{"n_layer": 9, "d_model": 512, "n_head": 16, "n_kv_head": 16, "head_dim": 32, "d_mlp": 2048, "vocab_size": 18652, "activation": "relu", "norm": "layernorm", "norm_place": "pre", "norm_eps": 1e-05, "positions": "learned", "qk_norm": false, "attn_scale": 0.177, "bias": "none", "tie_embeddings": true, "parallel_block": false, "init": "normal", "init_std_qkv": 0.0233, "init_std_o": 0.0289, "init_std_up": 0.0333, "init_std_down": 0.0333, "optimizer": "soap_variant", "lr": 0.0128, "lr_mult_up": 1.27, "lr_head": 0.00646, "grad_clip": 1.0, "warmup_steps": 200, "schedule": "wsd", "decay_fraction": 1.0, "decay_shape": "cos", "final_lr_fraction": 0.0, "batch_tokens": [65536, 131072, 262144], "seq_len": 1024, "doc_mask": true, "train_tokens": 772500000, "steps": 6013, "dataset": "wikipedia_en"}
Each number is 500 + 25 x the weight over its row's rms, rounded and kept within 0 to 999. Layers, rows and columns count from 0. Numbers have three digits each. The size before them is the row's rms in percent of the matrix's.

# layer 4 attention output (transposed), 512x512, rms 0.0289, rows 455-479, columns 64-127
077:564468506502487445456524509479472519493506495510512479498495518499467470547496456529459477498530491503520518502488460521514523538499501475517532481523493492553546512507466498498499563510518494
078:566509505510506530481554538469497510454481467505517450518503457496516514478465543481503510476425550456549538533477552548498465438467521529517463499529512520455518512515468513521544505541516500
086:511505499480500464468529504469458475493511467495500461502514490480493466530533481501486524454458436493517525501500495459504533474462523458459501502500512476468514492491484466455509514505472470
083:473505521525505535529510522478537497476456461527501510524508479513495500483479465464500474494473528498489481509495503531439531459506497541497465478514508473482530545462520520519499482492478513
083:494474459516489515520554487528500529523540500464500441529486495507484513498518515533505551530509504513505481504501500524489530508441496469531499495483521455479496507530483471460534472500514508
081:498488516485456515504500481499477511521526473526470512512504498502444478473497532475519503458482511485415541534478509480418534508538480490524515507534496528479509495484487512545509490522478505
083:516519562499488494476495502474498497513513557462470514539454508506534476514494502511495533517476520486490489483498494494517498484510469485528459520487506465478522516488511533509490503530508495
089:477490512520552521532522477497514513507519546481508503561513561520515484523539514512495533512503479494522469478511476486488494490520494472491519486496462493532477540552474513467485474478504521
084:511541506481521555444525517542489529477490506496469479511509480516533528492517479494488478498503499516503476513535470517499505504546465494464562506532500487517481506519484491501485487510528496
085:504497489504481503492531515521506509493440497504455471506498507506536454494462502503485471539496503446486482488511461514473491478472516493503489532499484509489519482528451459500523525474533506
076:491511525526508434453511494517553475458537524504482483494505479517462506519478500485461493501470458452515498528499491500469480528518496512476496513482484502529496487520508488491497536485503519
088:527497435519479486490529513530454536521526516515506432538458502485492470486509482510457502457482536503514490525468508524516516490481506471537467483546460501492543509511417433498533524494486539
083:515503452491534496485485522491456501524488499505472471527521513500480512493514524493504499499515505501480486502489519504513485474460508502489517471547519499483518507506521412461477530526494485
086:497568467456538512538513521508488512500471537525495547503490472516519521499514498527535493501510496471506530512466490496485519520517484512505503559501501521467513478462507491500508460463523507
079:498527482476472457531511495500521480548509490497522498512534506472518451545526541462522546504464533524553537479517466531514510473493467478480470519533505461527529585437501468510501564463474495
076:472537446476486498484516484497490543483508489495477498492504478509483527536553524503465494517521448471507482444490497485536461508514511512531485494443512473494508512565502501480508514548511514
084:511465513466462482506490523465492491523546506509524506530512501465486487498484545488493463491508498521523499500483522492526471511467510517498533504533509503516494505510495478459554524495519468
081:516513505505502522477500457484475432496482521518531498524486506539556511491477494463505490535502470466488514480511491472496536455507500486507461501506515517476503518529473518498521484496516489
099:512514539501490500517476486508512482507502493534503504485473499505477525498538498518483500482527493495432501481452492496481456533538484485519524548498512522486493491531527504493517507505513495
075:451467509492518494502518523498537540492522489483496486464463537528484544514510483515496499509483469483518467519559554472511506518492514506472489541499551514518522486530549501509443474488458526
074:502535491490483478506526511502516495497520464503483505532526469474551493509472488510523453485503510507525480476504528481447560465507502488486522493452481499506498550486500502517504496497518518
088:493476514498484469461483474527480489526475472521527518468506497486494463511490456528536490492464482496521479493432486510481491485520469532485466518477518510501530480508509520521527513548522503
087:502509534500531510496465491471477473517444490525484527481508511554539496517491472453533456489498483454505448456541513519467547492488519484535463497462520472476491542501519501501487473525548531
086:460524543476502502533501476484472517481535508501484473538502487513486489525470475497484477538524493486491504484519500491577461537543496475503476487505554503528519523510527532490505520489488497
089:491517512485482541502500494511511517529473486518453553504507512478495489528546493436547494524480451521465492473537490484510490515492526480468518528488446510488507531456516523507504449513459506
# layer 4 attention value, 512x512, rms 0.0233, rows 456-479, columns 64-127
082:436499491531501476488460475512541490529528503479494536430516539512444523519533493483504522514530442543536513496486481467504503494512548517496528505487496458551475487475515519501467499490494472
088:483458512507482520565489539519511533530472544472495521497536506540514527516473535522497490535507526507480513495521506528496484492534503531516504509494462520536465505516485531514508489495524492
085:520551500496481465487465527524501516525582487523521509512487525486453526492449531529486502495510491480498458476516507496491528533489478489510487531476504498528489469496467521488465505489527468
091:469507558486554499532442496470465486506493500533463534506483502537557511501504472471470509472496502487467463497480490470507526505536488476515502491498470528483478493500550503568519486490490508
085:480488510487521528501490535483552513497443502467510492452468511528560491554478519515514515497482508483497490458495492509525471495504518527500474482468543489500500495522503520470494504510524537
082:515506486483486524523505436476493493476501513521521508490510448495485470505567481475509491492543519493506511510527510488512488495530504473492510474459533545529458491490532461504510504468546503
089:524534475487513511472476483521547515509524464514501525497477463465513463480503493502496492480510565503478522507482524528525510534481501524464477454490520491483509506475488481517460535495496496
086:549498477501479459528441512432479495513512503503531532524469507506468459501491504505526481534513488525494512491519495427523497463463526525546502531439516480474519507481512456496541470502451447
083:511555476492472507482520481526498484528543581461501553475502492461482511520536477486481520503508530549513510513482534456503472439530529507527482526490518507504479541512507518482501522495468495
083:516485475499494535522508492469534548533457486480483525512502511463509480519548479513525501501489518508499516493496517494493512468539553512495511481522535499463521533473479465522485511508520481
096:480499531467521477504551492492488503456486500494499513492533438495500513515494511451534499498516463499517530480497511447505488499483448525468513515510504455480493489491524494527542515473506434
082:490462465514490485552527543486522480466493489484495523499456487483515469520533468460492518519466509519494529519493456490511557506505487540477489515500496471521542495516478479493541461483540539
090:503436511533464520482516456504503473471508473476474482534511518492441537494509499463492547515512512506492488503509490502486489499485520528491522460478478479475457520511498492515505534535500450
079:468490508543533542470493503557527505462511507461472494493501485441525515450503462541448511499545514493486471523473494483480485534484563524530497486479515511497496473546506464502487494531498532
086:517480550562481525500546452503492500539485495492492462497473532476524515522470475479475552523496544532481508476516455527469536522489560532494530496536511513508482485445498486486502495523477471
081:522540489546516427515501485514524494464472506463453453489484455498492512472522443510493485517535486453445527482495516529498540479532522479529491525521488532486524502534496522497495506475433520
087:539505511504539483480522503440510516499506512477453535493498488514485497474512480473512502469512518500501465494443523467480459521476496512514486490486479529513504487462498519521495510536474494
091:523454477465524472503513491492484511449519491517473478532539528486509486477526520500494557491506487510481543527531505526511473502478484532532526469493536479485485477470451540490515528500490481
083:532507528484456468530502509505492491552523485560544495497529483526525474513500473483511487531539522532523551443489452525499470534524523511538472464522487496470462527494478493489512484501517513
077:483481556494502493519494516484504495521510529478500514509488516486470527515512498486500538496486513509507519495525502510492476481488530503543470535526501468507486495512467463522455525513492437
094:520491486492465522540486518485488504516485502465482500535496501541478526465529487428465487490501521489475474510532497492504475487469535457500527480502478466498456507494528526478493515504458517
094:502501489523476489493519474539492526507491495503534509515475513501471537508445508531509499529534466508540511494459487509454479482491499508492502490497501509524486451462542532497501558529465470
092:493526520534496490488481509516476501467543500510485544455505529540523517510518470520525524524472522534497512497512503487462522500526489495470511511461465513483504422483477491500512473511509508
085:468518503489525508447509505521487503501499500515568500512494499519592545504492528553497483538542529465486500527481509492481481496480498490520486480491512501535463513506528479449486487508543505
# layer 4 attention query, 512x512, rms 0.0233, rows 480-505, columns 64-127
084:478434495491537513508518495520533532510534497516521529459523530495507487531519545470520505486500524517494520538456527505457572481507523453454480442505528488485462505511483462494490495464551478
103:533547462480470483449496494537490443477517489470447509485551501493493574504487490485472472527485466508459482459516498537492505482512516545514515484504492490494537493453497522501513487497534542
103:513481502530545479503518480448512493473531491473459486504474536513526491470484497508502474497511532496466524468500510543472454506492502551521535487491518508544530481496513508468506465466497533
100:546502504512454487474508489503502474478482552521495486505492483513488499524524440526465516490486525554498492505535488458495442500488483509536468520519512471489484530534471491481488504504502549
093:491489482491515514541524459483553485510497449546521512557536500484476516543505505499537524503475484492549466496524485469533497477490507477456526488501457491531485467534489482482530534464464509
100:499541511520506474496515513516496492531512486471503520498515478528493439511486495414543537469492469467501477461524490473456509532408503506540472485477498441511486502495482529466508511473465505
099:543498467501447477527493486497477496534470463536484512452499517526477545515456453448483531444577489474488506495527483479508519510545458477512479489524507546476517470494519478492507541477545558
100:423491527447540581542492483474536480471504463527499523535519526516491487537487510499492491510499493527493490498489480507473477530556472462466509509491486476484491484483504510469505512507514482
104:499483461513554506487497534508458467486525473496499535521487491488517455518572487493508502519550471498521477465543497490520523486537499572489456531494516502552528496539481522487508480517456515
096:515525502477510524492474503545529486528493466510512532491533476497490484488494481552492496512473506529552500498438500494530499516467499532503518500498454477500513487495477491523484472476451468
092:493508515465471497513476481533519495482499478481496499464471452488480515494504492497504494537504438542483529493489536519446522474508509464513489506476463521500515496491480516506478477561496473
096:479539563483563519509452480519498495512496498466491502461502505487447472444470492485490508458533472499495553523521513523542542523524420516479510528559546470486508507505481494504496534511482468
096:486481499436496529521523454498520494514489486530546483446482535516519481481542509520448489484536473539506493474528486497494538495538485485498534472498527489489465485521504506468504482504519494
095:562483506515465484521530499459522474482509493476521525509509496505468488541505499485512512483519476538557468516500511518548498506508503486520509518513490498486511474530514519477513484505529500
102:469469483490499473546479494517484492528505504516526530502481510501498457491501511542510494499490496542520484470484514487505451491501525549472540491464548508492499546456468535511466463516478476
096:556488483490486466433512529529460457519521516479493465515472502476509557514453488515473514491462520464490529532486438539503490511476484548452512495513522517506460492487462506493511484529485505
105:486518498496524488518490526474502473495507543506494499489508468490507504471476500508488519548482453496537536479467483514520486529547478496514528478505530505503558480480459458517483503462483483
102:472472535546492493502506509515514521475533500536494476517510475497510523447492506516536478523506527504513506506502503488519481492515534496457487447492511494513510506541514508537497522526481465
096:494482453486484551528471478537504510508513492496471478545519448524517500522482520497482510478486501511533495524506517491516480526492525503524503421469514486516477555529551482477472502516495529
103:479448498514463481471508511498456519465543519447536456504502450482535530479528522489496505488471489510502540466514497532474482434463477479496489536483511526519461508488500520474548494488595459
092:506473499509473496465489501455518499543505492503490494497507496487502514450458542479495475549513500467484476536523559488495517453509479499541451461486464505489510537573472484484477525537466544
096:474489459508469458530524526504520518540528441496481498445463475494511503503516514516546497501460491503520514500535518508460493470496484547471478480488470509532539482542563462507469528497496483
094:518509484522487517495502491462475482525499486457511463522492451487465482497518509505483525501530519472475493462485487500547545562468443507507501529572454492507497483526550561488509523483498513
097:495478562438500504557518548463528481544537495562495541530500535514475502522525511490528474515494468562516445528474526495506506520503470528498520498515522506489488476501499505452500474545471477
093:533524457452454511486492518499491505503491501539485516530528472519491516480501456525466493489508482477475528510522523468481468498452514516504506485514480447523504512496484488537466520507520511
099:505511489544482485524485518496535551528490490461516506493469469497576472517473486539510449525503493504507526504523527531518495431488480515555506542495510492505455526490508507500524504509488467
# layer 4 attention key, 512x512, rms 0.0233, rows 480-504, columns 64-127
087:522498475490517504492438469502481509489484475511482502529505512493511474448490465518495529475508449505465484484553515505512525492514512467474468472504496525509487477522536447514540488462535502
102:511506535458499466493534557472494502508558506502540508488495521462512517532564501511484486505455497494488485525503504509500501452526500480487490516527520554492468504479502488542507443472523520
104:456522537500483533494492496522532496498499486503477519514504514525522526555514497499504497528438527452517462506517494504516483518512483538536484513475533543559502461515548473504488487520514529
096:517514495501490499483504468510505486534430546513512504514502501538517522503493494474453496484457514476522510522499474527477510497466464496455476477505512483560510504501511449468537508452510466
096:523499485479482466477523456499451464516467507492506510542531528450493505538502510436512526493525518484511465480493511538539528502511485544518534517525528516519515544491510515508508536520512525
104:445455501513489520483553536435530463491538492518497502490484507533522541488483535448480462506491487495532563492500493536451479512472508504504448455486509505509544533536512535502481508480455478
102:516505508514453515552523454476528503495489519518510547471486527528520488497531540516507508468489531489486562497517484501483452512540474486507474435485523496488508504510550504547516473509535522
106:539538497476575496531477517473528457498474518462533510534503498504494501529495510532513523495482527495514483505505524517516504528557520469475510507498538547522522494507516491466505477504496477
106:448538509534486545486471546489492511517462474500494526517502502485525510475479470507490469499463493499497479503487547481534530511471486536526497495461511471486523463522504513522427524502505462
099:554494500511463464467492472503468462506542500511469516478492540477467485518487506533462489543493468511524514506514479510490499472508523477500484525510516547556503466488517509498508528466554439
096:499533539506474491502508450523472520532511492503530494482454454487481519482482501491511481510534501514423491505526516511456471503467471519532467535509487508556515496466485491496450486480536519
097:493525529546524514530468467484475466493513541521467526448454491511493474486510470519458500503469519503485504498499526525537461514494468535472505490518497485472518487515495488499492494490498529
099:503526493471482476532501472517522464479475504511533486507521483512512504448544547552475502484480468491518536485494491466528469503482497496479488500474494496472544498505511513552496458520510546
096:500484519497476462480494453487495481573477538494480515482507536499500530529465480449516516465495514510515492508486537477513526489524420526513503494515495450449512475504476511473500535501474578
099:515551520520547497485509523524500523528492504474514521481496529511499493497510478494508516492504485507509468505489467476498499457480489483518475527530536516534466511487512512456472496472496470
098:494510474484518446528505497492484478485509514512445495499494476506497496519481553490528456508521497471472507488513526530518483525466484412463499498528500472485503504500499500472480489504485457
108:492457506528532502509496517481495528494457490455492477515507510494500503521455510482499484474503488507551476464489491507492536508535485501459505535495496539510528460465498477483508467496448488
112:514517466515498475522491480492513505499476465507477523507483555502504479510469522460537480482470528531496488457531510497544477506469481490465519518497565534532450515507505519484499508494481503
091:459511452558514498477480502494504461520529495492532494465508512523523517539529525468473490538484479491499495481517506533523516535539512520534444500483485505504466459508523481518516559479457483
100:487506510510533483504544486517472492519497494503493490492530509529513533489503508476487535530517510505475501528502488466497509491473505524504486479504518487501458475489486513492488470493517492
101:505460511518521509434544450469532487521477474516493594474471504480520485521514478472491496544479544514475528486477502472475479507486499443525515498496462477464479464494483509524473502526533474
095:519504477480528483487478515520530528493485464509507513497513464470481510485559454496523471485489474495506462533484456508514484545516521499517503523478496492510459482538492469517461555500504499
098:507512515522503488480497506475500482494524469475481507498510474476451519523451491463488483516492495533515514468434490496497530505461497542526499540458532478478517469489497506520491513501489527
098:528486500506519504481506493511519491482512516554512492499481487490512497500469486519534522489478477483527517465512547499496462509517472488498479504515504481497503502534505516505467520484525524
095:481486481507515520507479489491509487495481521522538498524515539506570495489537491526479504515516503507503504534511471485492474491500484504526450486537486467500509466542532471491498529467513529